python train.py --d_mlp=2304 --norm_eps=1e-06 --attn_scale=0.216 --batch_tokens=131072 --train_tokens=890600000 --dataset="wikipedia_en"
Each number is 128 + 24 x the weight over its row's rms, rounded and kept within 0 to 255. Layers, rows and columns count from 0. Numbers have three digits each. The size before them is the row's rms in percent of the matrix's.

# layer 4 MLP up, 2304x768, rms 0.0475, rows 2193-2303, columns 528-575
092:115092170110133101118107141146129147190123158101118131107157114114085116089138137143114135133116134120114150136147098084124117165117145161079100
103:162103114135134081092141138149098120105099120122083147136137155128181117130150073133121150143150146111146151127131101118103157145157071141122107
105:120090137133174157139141103111097084135094139133101102134117134157156089164146142061129125127160111114124149116117144104111115138134106099114135
094:101163115139100081101120149121141089118132158126147147108124123146128110146173130144126116129145120120124154117132080117086152189124099144131108
096:131134116125142159172129109129153142156083170128123123150140116128123103116096139108126119146137096133097132191126101102114138105134116133162081
108:109150147139124119083100120106153131128137132111116132160114153126141147128133133170130146131138139146148106109098170137146079106154070130143119
103:103118165183149123088080108140146117126129077100135139133138121131142126120161126139139123121172129131104100172104139156142137120145111142116069
105:116140129129104102119072125178179147106094123107115070116097139111101128133119114161115154113130129125103148099118135114165143165141141089143087
096:116150108133128124096104148106118126124085128118078121135150134129160131132161117141112144163119144088123112127123158091135119146184110145137071
107:121138117121154149132150129192113132133143151129101173118127142118141107084139129167135154191155151116136143134145124100127129142110136115143102
100:109108145147113120106071111162147097167127136105099132169151153149120180140135138133144149143137147163103141133131096131119142128121154177163084
106:163156152152181120086129151146138109156089135119141128125152151154124160118130143141134147169167150085109123158128119110143137176183145109126156
103:126110131177114149117112102155132122177113128140131106145103163113128089121101093138114137110131128144108136131149115118105151131162122114151141
103:098086131191058095153095120140097154156134134115094144150118133096134124109169105152156128161152129111127133127099111075127164147136157068110122
096:142156162127148120095169104123111130127139095124125125134119122101115148117117137085126140137130093114116086159115140076073172136101138105121130
101:121087127119113157096146123153121162147122126114135128140130142115146097120172132093142148170094142116069120138111146077113121152122111134165106
098:108094142116109108143136104103144157140092109151161083140134152186141145133115132127141139084130075102153096143106147109122146147132148077073134
097:116121153136080140135113123159108170151166085104109106122115138110139162086135132106124117107126145119095121095098144145140148115116141132118128
093:110078130133120099116151123098132128164119142121113144183134119135142137129113097160117148115131098110148100155081128122139155214141121091148121
100:126144162130094187122095101147160130100131118140108134093105126119130102123116119075156125123150159118106095099122112127131147162124132128157150
103:147148138155145185140087083131112140152124088100083124122114171171127116091098087116130149090144120124126144122157172100141127115134159115171118
098:165140115120131131100161137140124107138130157145136110106099144138135134149146112087138138110134119126154146132157148127096099120143107129125167
103:093154122125089148143126156131072140131160134144128156165162151156203169077126150109134129115123120129150101133157142165123120121190150120098126
100:125106167154091153118128156130152114152099120117127096171115127106089113159072142134129119155143169123060164136125119125106122162138119111178123
099:105091106153149138109129120172118145126149133085124116154183097176148161141113130107153107167143145132104115145131123156130084135133146089165129
094:136152107098093136102146162173143112106154145149142162144103144127121127085128112181110142171127106135122155163147123153097145151092157106123108
094:097085089170099165114104169082105145162135106124098128103151132132191155139141132122161120180116134104165154106131096150112112153141150120074135
109:116087166110113123114143132115126109109160110151138128135142123129120073145131106093137134163178135122112122096083114135111162143111098123138127
098:103131144152149119114177111147154137184145112145066174114166166110097110125152147093115165146124120114096087158108175135148123169100092111129124
102:128127135120122149134158096167170110114102148111138146104121141099152138146128094130138163115163086099111127124107168101126123111141106131165123
094:125158130140084127129105138130096121086119142140096113137127099101119114117128140146131154122104137131098145104092083111110153176074122114107082
112:130119146160146099142136124169129133167175156149083172118160090155151115157144114078153170119142136116136131138143124128140102146122102140154128
105:113104124140125165115131138139125109101108192121134107113148155128119120098170110166136125163174106137083129082084126082128118134138096129117086
100:144147138132114141138115107182106142124141117105150152143130111121135115107148122158159118108181138106107138123124157158082127134148112133133116
102:182137128143088104133097096099086156122162162124093137144119170141109117142126165142140136126162090074111158104112133154115093135176108072098114
098:111085077154115118141143132130079128120131104089116107159145127117189118115114087120142145125153146131140104101154097106144164163149130087127112
101:109089149120164165102129115096102122157109151134131131149139147135094146141117120095127114131166130122099107105134124113097116133157078158126136
098:075105150116124156120105140144124121139147137105076140129114099109121156083120156132140119125155124120136113090117144117146181184120071102121130
103:140144115140121120153146139110145130099109104142094128151109167161105099132128092166147181118117074094124127124133124088069139112119145123087149
100:123086185098090062114158117128078089091131119132124133144164148120125133093164145162166148136166168162135122111126159141086132217133126144149137
095:138137102128133152150096111099151159116112074169117184152121132166160135100120166101130128151126134139112154149151125113110152170120121156148123
094:109144140139114153117131129108143177158123127132135094133131141134132128109160153058120138152100129153090162159117096094151088148146138165141115
093:116131137176128123108130113122077133131136131152108108145131154120122098152127167126128127138137068108099111166089151125154140109134137147083099
103:151160131161118186117130079119139125129145169157076099145136078097137137083162163169136150145134126096118160151106059085134106125091083105121139
096:161118141105149142148103117177120103117141127124116176110117159164115067135155138094130122168116130108110123147113169169138096161144154116129111
096:129126144091105146156184143171092140074129177085100191122134126109138117105108137149127157160142135117143147147155182158112122118169100153133093
082:138138143113158097118115142118093157130146144132149134098131156154106131116145151115146104129114094136167091130118111166097133151131105130138123
103:122130140105132112155093139148095164109186105119120126113104152160146142132146072090161162122110133118110110084113116170139100148135129089138151
096:147147124149127151174161122195111082094131149139087152092150142095157092136096170123146143099136108123135081129115154149113108142130132158113095
098:127089118134144182121154140170114135139135118129128149139098126138104140103113152142162115128126124089084126071130160145101149149115092098126102
098:164143099134110129169129148125150123154073125144168139123144134184132111124118094129130115114128137096126126165086117139173137142169112150090106
097:121146128160116130109147075126155132170113126170112164135130112129124106124168154138130151137143112112131137152092123137120147113114134092143111
093:080099128130130106109151121106160128125148108104131126160140141129118093103095155183120156158131093119128122110128144130112139135177111096127078
103:131123118127134123117149113181160134128134096088118172134130120134141089088139158106145154180142075129120103140100122115111168107168129130159126
088:172121103111120113103104207173149133171154115122145088137106110146085156159156083135167138180108128110089111130128108150104118155140144109160113
116:094102134177112099135139147161143124141156109095118142132133157127146154127147134116140152131138119094132146126077160119146130155134183145125123
096:125143121103132140135133095117102141113160178149124156148162210125157081128123125141138133122128137136120104161154089089090130121163107161128099
110:123142115135106152135099110140157143107127142147117139118153158133118135093140124084132157185132108127106141132128131091114172122116134137154130
100:103151098152122112129140157115133143117133128115137130120106145122122142139163125091146147147112134156142098124132142161106115149154115137125078
097:109081100174111155155141093130123130103111116117163148149202129157143140106139117162144129108165122138102076126140122118127150133126124110125132
100:127108073182116116170140122096071171113137121154108110131115136142113155066134148180150117102117133142133120122120087157132104173163106152101088
094:128128170081119127177126104122123140113148090157121131143133146136127135174156117112138132112152086112108087136127142167094138115111123064111141
095:189152163159127118124125076134123158147154162139127096125100092143174159154142140121167159130161121088097116157134152158072138125120119063137148
110:140117076179120133116101113147133098111130132101122120151094111199134095079141134136155122162165089110147151169132139128114120093119161090160089
098:140133164118090153149101115163118167111148171134114084124094116119128159118136073113127144160168114104103069113122108109101112119164165131160103
112:144124160144146105110110104123138132157131142101130131154120140140112113152121082112128193151170136133080120110089108088098122141096124119144146
108:121119091119046168114122114126128134135186133152104143110169148135129120087139186127162123137114114089143109120093139147121107156124115116166142
104:117128127131116120151157079135107093085150108100089120130124144145137124097151125147126125184106109085109121157085161120127127137124133162134122
101:154097124099122154110111120132134134149135156109115120152131144150114111121129152151125159135183100115139124120087108090100137126181096121167105
098:129126128093149112152142093156099144109122152120144156153195113124142099116148141145128147166131066107094093166136183124118124149112164134122135
099:128131095166126153065140091127156128123149175126136125163132146159109109125143150108128155143132091099144088145084061147106120145112116134163147
111:134142169162117143130150119146123156208157097139117131167117135145124101145176142176137174130083152123152141144114121137110139145146132144117101
096:125126158115117077127128177135084189113158099110091167139139154124100157123143127098137142181138139107111141135092104151140128146135135120147129
092:140141120098149148132126113126162130139129071152133137135106167157118103139099158136150167122145111135132124150112107137140103126164121118145157
092:141122109106142149180136150127126145116123164135136150086178146144128115125152119128151112150140130094125126118134151140137107153154113132121122
100:154115114141116144146120121127157153100101139156124138111123092124104138094118103135132138150115099110129127095112119149126116143139098122153129
097:107133147177132143105144128205122094099148118112112092140096135079153117115121106118131158133124094154119141111129095147137113120173107095158132
108:116146162168131147131123094114138122103141114094133183152142173126121123133124143111136105118142075097134154158143124157110139118179105130104114
098:135162145103096111155161164156094137119145120134110145101134116148098115155169132128140184143134099115142091133101107114074157140147120085147088
098:146165131116113181130111153095141118117123125121099096095097138125127114131116165164168134145146122144110109130084147113084094134136117103112121
099:098165102143109171154114105131133141152132124148103158148153141127123122166116123168132141105139132129121114130084139156138109160150075086152094
091:119161113101107096140089104159119113147164120164113140157124146184136112109106176127138136152140165132118145153139119110127144096171128098142145
092:110112153123149127160091136144141171131100158146056123115105122115129100107140138089135121181113106138075147123125189109102103152134104117132155
091:144127088128127118111152107176108105150092122119119158130139163127129106157157124154121135143129158103114082091103111158160126148142122142157153
112:119142132142076115133130121162098137144136124133073123126148124103136108103112166126142168158109083142123117137116131118118129117126109075151113
097:109089127094161148084154103121137081107162144122124099122123140137142134136143152169162112142171123148133160142153166111114125161115085109123095
095:109134126121131135150113118122119123159088135151131153122173140104130132123132127169134143102104128118133127109112123128128103127097117151134084
092:182148122136143155146122107117116152135142124120118148102178199154141121119124133124155115158121117128101145110122125175108074095128088059158110
103:143040139136134137156128163156112142167123089150132091100120133134135153147148108111133153108118099132115117113137151156130116157161108105117142
098:138138125133087176129100118122152146144117158102147147124144108128105152096110106123131142123133160158112132093110086118122140102137103175125136
088:092130132125135171119136132133143087094134135114096175107149156122166103101121096124145132138155120125143111104098152139143130141099149093116105
104:119141134145105131156145173153139114154114082145119161118146190139129126148085087112117165084143094088114129120105139134084182210155130161112153
099:129118151136108177147177145092086126153133151100096131098147152110124104124166101168146169115172082110166113075131132123126102173111117118148095
096:133115134127115151086181064105116103100109133193105117124108147119120123120153106096140109156125161099116132115080114149112143164137112141126156
088:131098151132118095102099143158140177114116119174146158139145155151126129114156169165113149096137112108143130118126154135131143154177136091114130
100:099123147116126187182144125140151138150160186128154121134176156089142125105116124118137167130137144111119055129073127109145114150132177165134134
083:101086098153136135142155151115078135106115117147099119112110130134094126084107166162108126160138152094108116119117153159100154102192146113119148
102:134089114157089136158123145151096126103145123122136112126096160160132144133117158121114150143179143117125091124138117181141156173113081159140081
100:123100142120121133111135093144118149108127143157110127139116142159147142107123069101150140130152102110101079107132161100129125089169122106164127
092:154113104137148155133107110144084123128141163094071180077148129069099130136108188144131145125132153118133117127111127144168132118152126146139129
104:101120105151116121104122104136108152108154106113169151146113167140145112128110138123125126128126141126135118097116108117130118126118098130132135
100:125089145121135135132123126165125151139112130130152116156158139162164115074164172156141136152130129104137144137125110094148137129125151126153113
100:117099152130126137112110152133106143108134148096159124130184141143148130062172093138118117148139093109129151158100089134100078130138100146152129
098:126111128150120088091151115130090137133134171122141082123169164147167145097123086149175140155166149155088122151102109119086171153112136096139147
094:149137117126118141148148121160144107159130118109098119103146112175102089107176095088134159173161110090095128132143104148151145150129110150169142
104:070099144107113142104155148145127125144114156127126141168133154150167172106170120120143153149133133111086174116149118115107127123160143134157091
095:130144126113070128133119104153111113163133137156138174148134147113154163089168127132133141130129113110145113134127134105130116113112125102148113
116:146181119111140132154085119120135173155173145120132136087174133137102131111090104131135119138116096119080110123124146092096148138134105133101082
098:159097124115116116125114138132174127161130092129139115101131152147124112154121118142122108128113127090090121139124090088153146148157127086134130
100:143145114104161142167094120140140089152107103110148154145096113115150131056140128107133170120118142081100133095133128136131152144169096117096114
109:137121064149140184139161150161100170161144105108154163140130133143094133088151125150144122157126110109108094149116137128114143132089106109177094
# layer 4 MLP down (transposed), 2304x768, rms 0.0437, rows 2193-2303, columns 528-575
094:100167152145081156159107100079100137123106149115125146153115153141138110139077141110035071169165125135144083108112101104155108120128090106123134
104:136132160119115103136115151110106126128125084092120156129116147150123123158147127124085092125178151110164173117136155081144118126129125119147119
105:103095190139130122129090121148161138171156161151130163115111117122133160118158143121199119135204161162131095129134116076138131111134126135137089
095:116109090121131147124087108109166115147102138151112128140170110104119169073129114137097143122130124133089145151119137097119093122071100120146159
098:139120119120081108125152140138118144123131139120128114136120211152091098107113131094213117125103148101123096084097160138150121137120127099149113
105:130137160101137144116109132124138097143090089132137130149112108156119150145115118119090112109124115134115154145103076126123100146114100178137135
104:127113140119109141148156153138116105108121115110108104107126112148141149123144139157135084115126157119126107112114110094134121146118114180119112
108:128098123099116087130106132137156152092161114137098178134153133111123133134157161114122099130160118125105139153141095144110124109122100120098144
097:131103086134101128157139093130114117103081133115162119110112095119147088147117109136120168141098130167135135118131136126138101144125133158157126
108:145123109103152136084134144113135166129137130129110144136103125171152144091107094132139172115169199135125141143175137164139153163109151120155160
099:090137148135140158116123122121075147110172130152128115118111166123117150122155082158106082100145120155123087098122125174194159171111128187108146
107:120151135177173111139144114127142109124121148114125133152095066146123108122096171140102173102174091122118108139125137143139099133140150156167143
104:112120147100127131135120136095102133158146148116139141110146143186140087166186162120084104108117128116138176122122161147122137172113163099112163
105:090101151146139105164152103175131175101126102146131154114135154130120116160120115153100110092132091161148158139167137086126178131100128120131122
100:165162163121108138113124136124121141145126170117142106122141107112116143148108157115108102128103118151074171131117156108164126158114100125148131
099:131114103149145136119137141151134129123108123149120119127096107103100110127148125147123134129120153114131099132142120144138114156129131088088126
099:125138121170134122162094154159106128146142152108123128145103126134122183087121133177103133168140140145084153125099127105103124153128108101126128
098:115108147145138125163138145115138131121110131116094107090154097143103111126130084115121106084133146119095102141136141164122091098141118156124119
094:123126134121149090140177112157148157143091135143096143148106133116103080140133099144062117109148155115124160117086121138148138168136134150153126
102:124164155166094161108127162165142165149100130134143144126104093135152121115138135153076172102107121113111137130151142152106117166136157094108091
099:113103094142123139160126084109158126129106125142111127195164142105106120066107138142094107105115125165113114137125141150111093102119119144134166
101:147126101135149132087151124156140140086186114085121117121091161104121111132144091130089119116108113087083097138125116072158135151125140165153074
104:160122172146153190098138110096127135162156113090150157136151138105112121125166133125129129137172127147124136165153111121120102137165131082116133
103:135128091127126153144157141100112109149092130133131126132139161105079107154116143143128144116085149110120120106114116144094110111152088133146124
097:137124141122151149119125138120113146097113190110084168156159138174124144136083116097204052145136134131088127123129109144125121165125113131112074
099:117140124129158146138138141121142148119112166143125153162173132121150128145130156101189149101139125097101159119164112161086130135140128105160131
096:121146128142108136167134112135131122118130141141104159074119071082167130168155132098182151157070142132103103108147080115157139103134120138131128
108:135100126125122153102126147145149134160156140131113119126103138147120131151114129153148075113104128111136116140105147175133132183109125149125123
098:113158138106061115110102130168119131148075111132159081137072127138141125167159153107062125121078160111101139097133104178104129100124141143142112
103:091112087114156152107144127127131134107146137190160140138160099129134148144078147138135124142135125098177143108180089149101126147111123109130116
094:093101135145119175144128142123159131150098134155157151121088129121168119186116061078118086153098135163137107129171126115163135100120115136124072
110:096138124131107117084125116135150091154141125159150123133137121145128092147131109124141107140115121154123149170132162123160170166096098149082155
106:148124110144109107168110128140096152134118078116154130120118097124135083122152159158177064149163103148124126126173152090085120149133149166111168
099:154143124132130104125173132134162103118102125090136163102152139102087154135136139090165161132122165103149138096163158157114136145146117141144111
102:148083130099118164175159146139092133151098161145131145196123125121090128139115067156117093104136110135126134156118092139122147150133129149148164
098:112117131115095134165108143152114113105101110151123143143150140153127081092148151108174138107133123139149114107110138129139090198111112160119117
099:091147162130105131152098086126174124102087113123122187101112092126142105108145120116226143076128152173114155153097138094126126153121145114158119
102:178122140074108160129142158165076129107161158090160133139132101104098139153088175120093100146103121099099111151122146133156100164118121108183173
103:158148175080127091144135141127117101092180155130138130140162124141092106122119112174151114112125145100117100112103130139159108117109124139125104
101:152146161105164103099153154158155131160127135125091174156138144108143118081086120127166145133092125131141127176130159127121143164107161085156160
096:145150106155168133144104132147122104134159124109121133094159124126128114142143118106056131156094132099152131113144132109099164075152088148128117
096:109147104097144122090123142127106165159154162115119081087126141121126130127128135098098138148134122069142089128132152125152140092101144120095126
094:123166176147151139110142151111136108123084125134134169113176109119131123168112110138081087113135140136154117130133088121111159153128131129125132
103:143140152138125159139114085188117137152105118170146154086120087140110169103089138110173161120140135135107124102139106122087154141122125152101125
099:145142148152124122141139205174149142106129130134138073119149137121124149144101107150107120106116109120113087090170170146149098147107131133121128
099:171126115104121120104126127126155098112141129139132116106113125142088107158177131164072150121158098144112144128171112132139095152094117131110158
082:111144133125134119121164133129160126133131086103115140157126120124177112138139146125047169135152151120092187142138156107099098133151159103127120
105:108140058102116130091125134122137165132107142124135116107127135152121171140110098157091097094167118115172171083114151142085146152203105104141113
092:115144113124169118161123177111114123063163166137140104113132182114114091107111133153142099096106137150154139102148124151118148179118125128122116
100:146118111096093093156159085123125138131131142145131125148145083102086114125088117115169123148170109118104150127187155099171066102145145139088134
099:151138106147094108133131100076146126091159097108147152088142145113158111120114108138137104164140147150099094166106153082139144101118159134072170
094:139109138110112130117127082159116139124110093088141124084157104135118112106146136114113143112121091127082129149106146068113122093135141115142182
097:115109114073153091097131136182112148110107130139187186132137150106122121165115134152062109145138099092178149149184148154130146161138145123126119
103:118105173148134110144149140131119097145149133192154131093121166114151124121152111118036110137130179112128116141092104119161153114098128105148131
088:134149155087130151154157125133139147126159122149110105138135156136132175094078118170161113111095117098136122163130136086119147074143109169187128
108:153098108117136118145152166121148129137168114148137152104161096133123110151090137124186128108132134100111123135135124098157085120101126104125131
092:119130096113136138119130093092165144105150132125126110130122138111090124109090114124098150147102142143101132119070119139143121082121079136156147
107:110143148121115178096132102143098150143138117105145100093125101155126158151122091085108142138155132054074097093167135129157128118137118133087156
102:074114117109130143137132139143100199142124122100103135151181117147096128072130096133122095147153151184121132132128116157121105099103090128154143
098:113092152141132136165109140098139115121113129124121101077159108126096114107132132143097129123168102090134134083132129153105130108142138136141126
101:099166119099104133136127139139132134176146121120105109148121095095124148058081135129114102150157103181131120160131114120122081076119139124130155
097:144099178111135109118133143118125135129142170125132110135133109127137120094125157108161086141151141136099166149124122157139128120075152125154159
097:162162122136170102108160102139159153171134169117151129125163170146171124153108109123135092063087132103098162117135154137094085145148154100119119
109:100161096193121117112177111127104113113128151084133141165136129125092153111130174141129089166121129082108149114137099102219160111125094106167158
102:145107157137123113154130151204139139125174125171165096125153140176148122175141124125050116113138125121114124132135106128081160155118132111160176
103:155131136125115140103115096115131130098116095109156101094123145127121148134133103154134156114149134154174107111139157092126158158102124134155103
106:146137102124092129110163097126125143113121108128110115125075187159114118126090167131167095094157161140129073156131114096143124180125119132174170
104:127155071141106109113124137093151168139104151072160160125064131148146143115125138105113156135128136184107121091110120152097128122110141164095132
100:112151157141142150118088079100148099132149123148126117151112102135157112128144121110084145097169142150116122158124098123117123120088102131106133
102:120153137110132145092076082109145132098123145159121089165153098140113164125069150117104119112150158141144120168138112135118133156142138137182105
101:151105143120174167115100122154105136114075116098135125145116096116142129139100135139171136087149142109116083095126144114105094163130147108138178
110:172146168154127112152136127078126158108134123118149093148123132123145133103086153188118120109122134133142112143126144129101090161143139126140159
099:122141144149156164117159093131135160154147139080159132123152119109105145137094181082107165177100143141138128091089120113170104159111160114112197
094:161137142129132123143139144112144115132146145137091120142156136159163127128102139081108128101086147152109122117147130126109145143133154172140129
093:140141103147111137125099131120197102112126128105168095174106114105134140121131153168106182104158096155144148101139130126136145136100143133152141
101:103122156133112105128135138129123123109069128147098152125131130114135163167108162108100102100091138103165125130096117131085103100135119163093115
096:130162113136160106141090088128133124156148164154107125151109156128144149150095126123130123104078119129107113171174111128093140120121089080120076
107:153118103124082118145092131145125134125118159123142159145145137066105131165169136111176157147144107116107107108157122115123154148154125129150141
098:133149156110120124143134186171147148160156090146142179110123067106111144152146146129152147131155110131146134138126144131097142104125123128129123
099:157100060121137167151112113117117108130102089170115092112129099142120104130115143174101144141106158166119103153137120119140138120140112148125127
099:094116156127142140131108179151150156151108104127120144144098103138088105113106075175145121131105087118135087108162117068128146137129103159141135
092:079143150108143109119100093136088123134136123163137169122193162153163091135118154108104122141091146172148151150112129138167121128119127104128167
090:146124136158111161146125105126133144096104103139130153156117123069108117095121116102052147146138133141147170136124136132131114108140076121111186
092:135185138124139145115101148148062125126122139098104154103121150153180142128108112126062170144125155159134127108145155130073112116124147141123101
095:146142158152109121120135170137104161144139144110111120153103109126109146064111160102138102135160117131140161133146177165152094109126102128134149
094:169118095088133114118145115138142108118134110114133129103111115095136154106090152104129134112160109129116113152115113087125127076104124124124092
097:116123142082143134116096080135129139151140097134153078197097153093140149141091140117163111118120131122075160139145081109141120148175145157129105
095:135133123124111169150137153140114147076133098124141155088121098123094123124125098117149115132102090145155163101133086090112171123110112129134105
103:157131089122132167115171127148156143152107107088102141157128134115143152048160141148110144117094119164118128161142130113092104168134090121146196
097:152129121115101130126191163130151136100118132120088098086139090120146147173118133173153137126124111104187102125160117133138102148158131127118109
083:149131152151122141139096108136105120151096148147108103133161123119109115133159113114124075127139144140133082121129122112068139116095120139159111
102:147136155129125130181133139138153131146126117126150131100132139133121152144118093103110136102147133133148135123150108080147108159123099152131132
102:162150140105110116145131159145148146125121129082131112109123134126115116126124109146138139127123160142109129143140165176171083146112148112104193
098:152148119141133134108144134122103136161070140123125087111151131163115105151121134145066106158100121138107137169135112188125096095132150102131144
091:141115104128146154119214101106119106120132130096107128112107133149136142080096118143139072176065143143114093160114154110134140149057153166169157
102:126104107105149123173118133134146133121136147133148107116146093131103114106126121131136170084115123126147134136085170123114158107112157130152085
085:155146171103133096109125128135113122130106135119089149137165099159155126136144150119012109104094116146144147159139102102105116147111117153098109
101:148089164124177091124123126092109128137149151114130137166154117142114122136114126169075094158160142146138116125142087095136141126125163158154148
098:105139118131181063135099165127128081117096141151125125138109123187161123140104120151102116091137126110124135143109125105097159160159127143098096
093:147128122105128146086148145152124136071149124138116125160144088110159126101168115164186123150134123164154115161152094152108096098126147091132120
104:124176105157150108088067100162144121087142144090129140140136150072142151139135150120136124137110134124089142124121103134108143125137106148101153
103:115097106133136127170123127096108100099164133123081117111120111132116121112094141134142111124086124120081133137094115118106084128140165118129098
099:115157124131117093139148121118121109127148128173156155102088147131126136143117131129104113159109106174115121113103136102161100093159149107119144
101:119082087138169125188121140147109139125099117128146130104106174112117156134161141109145095143106081150126158093109143116165172143119125147096142
097:149112111132163082114112168105117088129111117135129127092151160107138117117118111142138118126121126136116094145124152114129143105143082132145152
104:164139123102138113137133145101120158086127128086136151117125107109085126140088144141164112133130166069137133133135134127134122088153171122151130
095:095152155109083150125113123107126140105135102132089103114099180137131125137124149093149139146151133146112143123164145140115180131143143170120162
100:126139081147136134115184134105110142108112130129057132108146131154145119168098140159149126138115151140166134145121136168158086090135119143164140
099:126132121159141120118145114133139138167153156145150153108104097104107140116120160097041080102128119124163140172136109116137142111122145144087089
102:091137089127088165116127115120116119141118103121157108135089166070176121110163101091127129112128152122159146100144125162155130097149118113107117
109:105126116158157160143133090110103124124129112126092160147155121138166151113092151102110131118115131090164108114084078146108062119133156136132175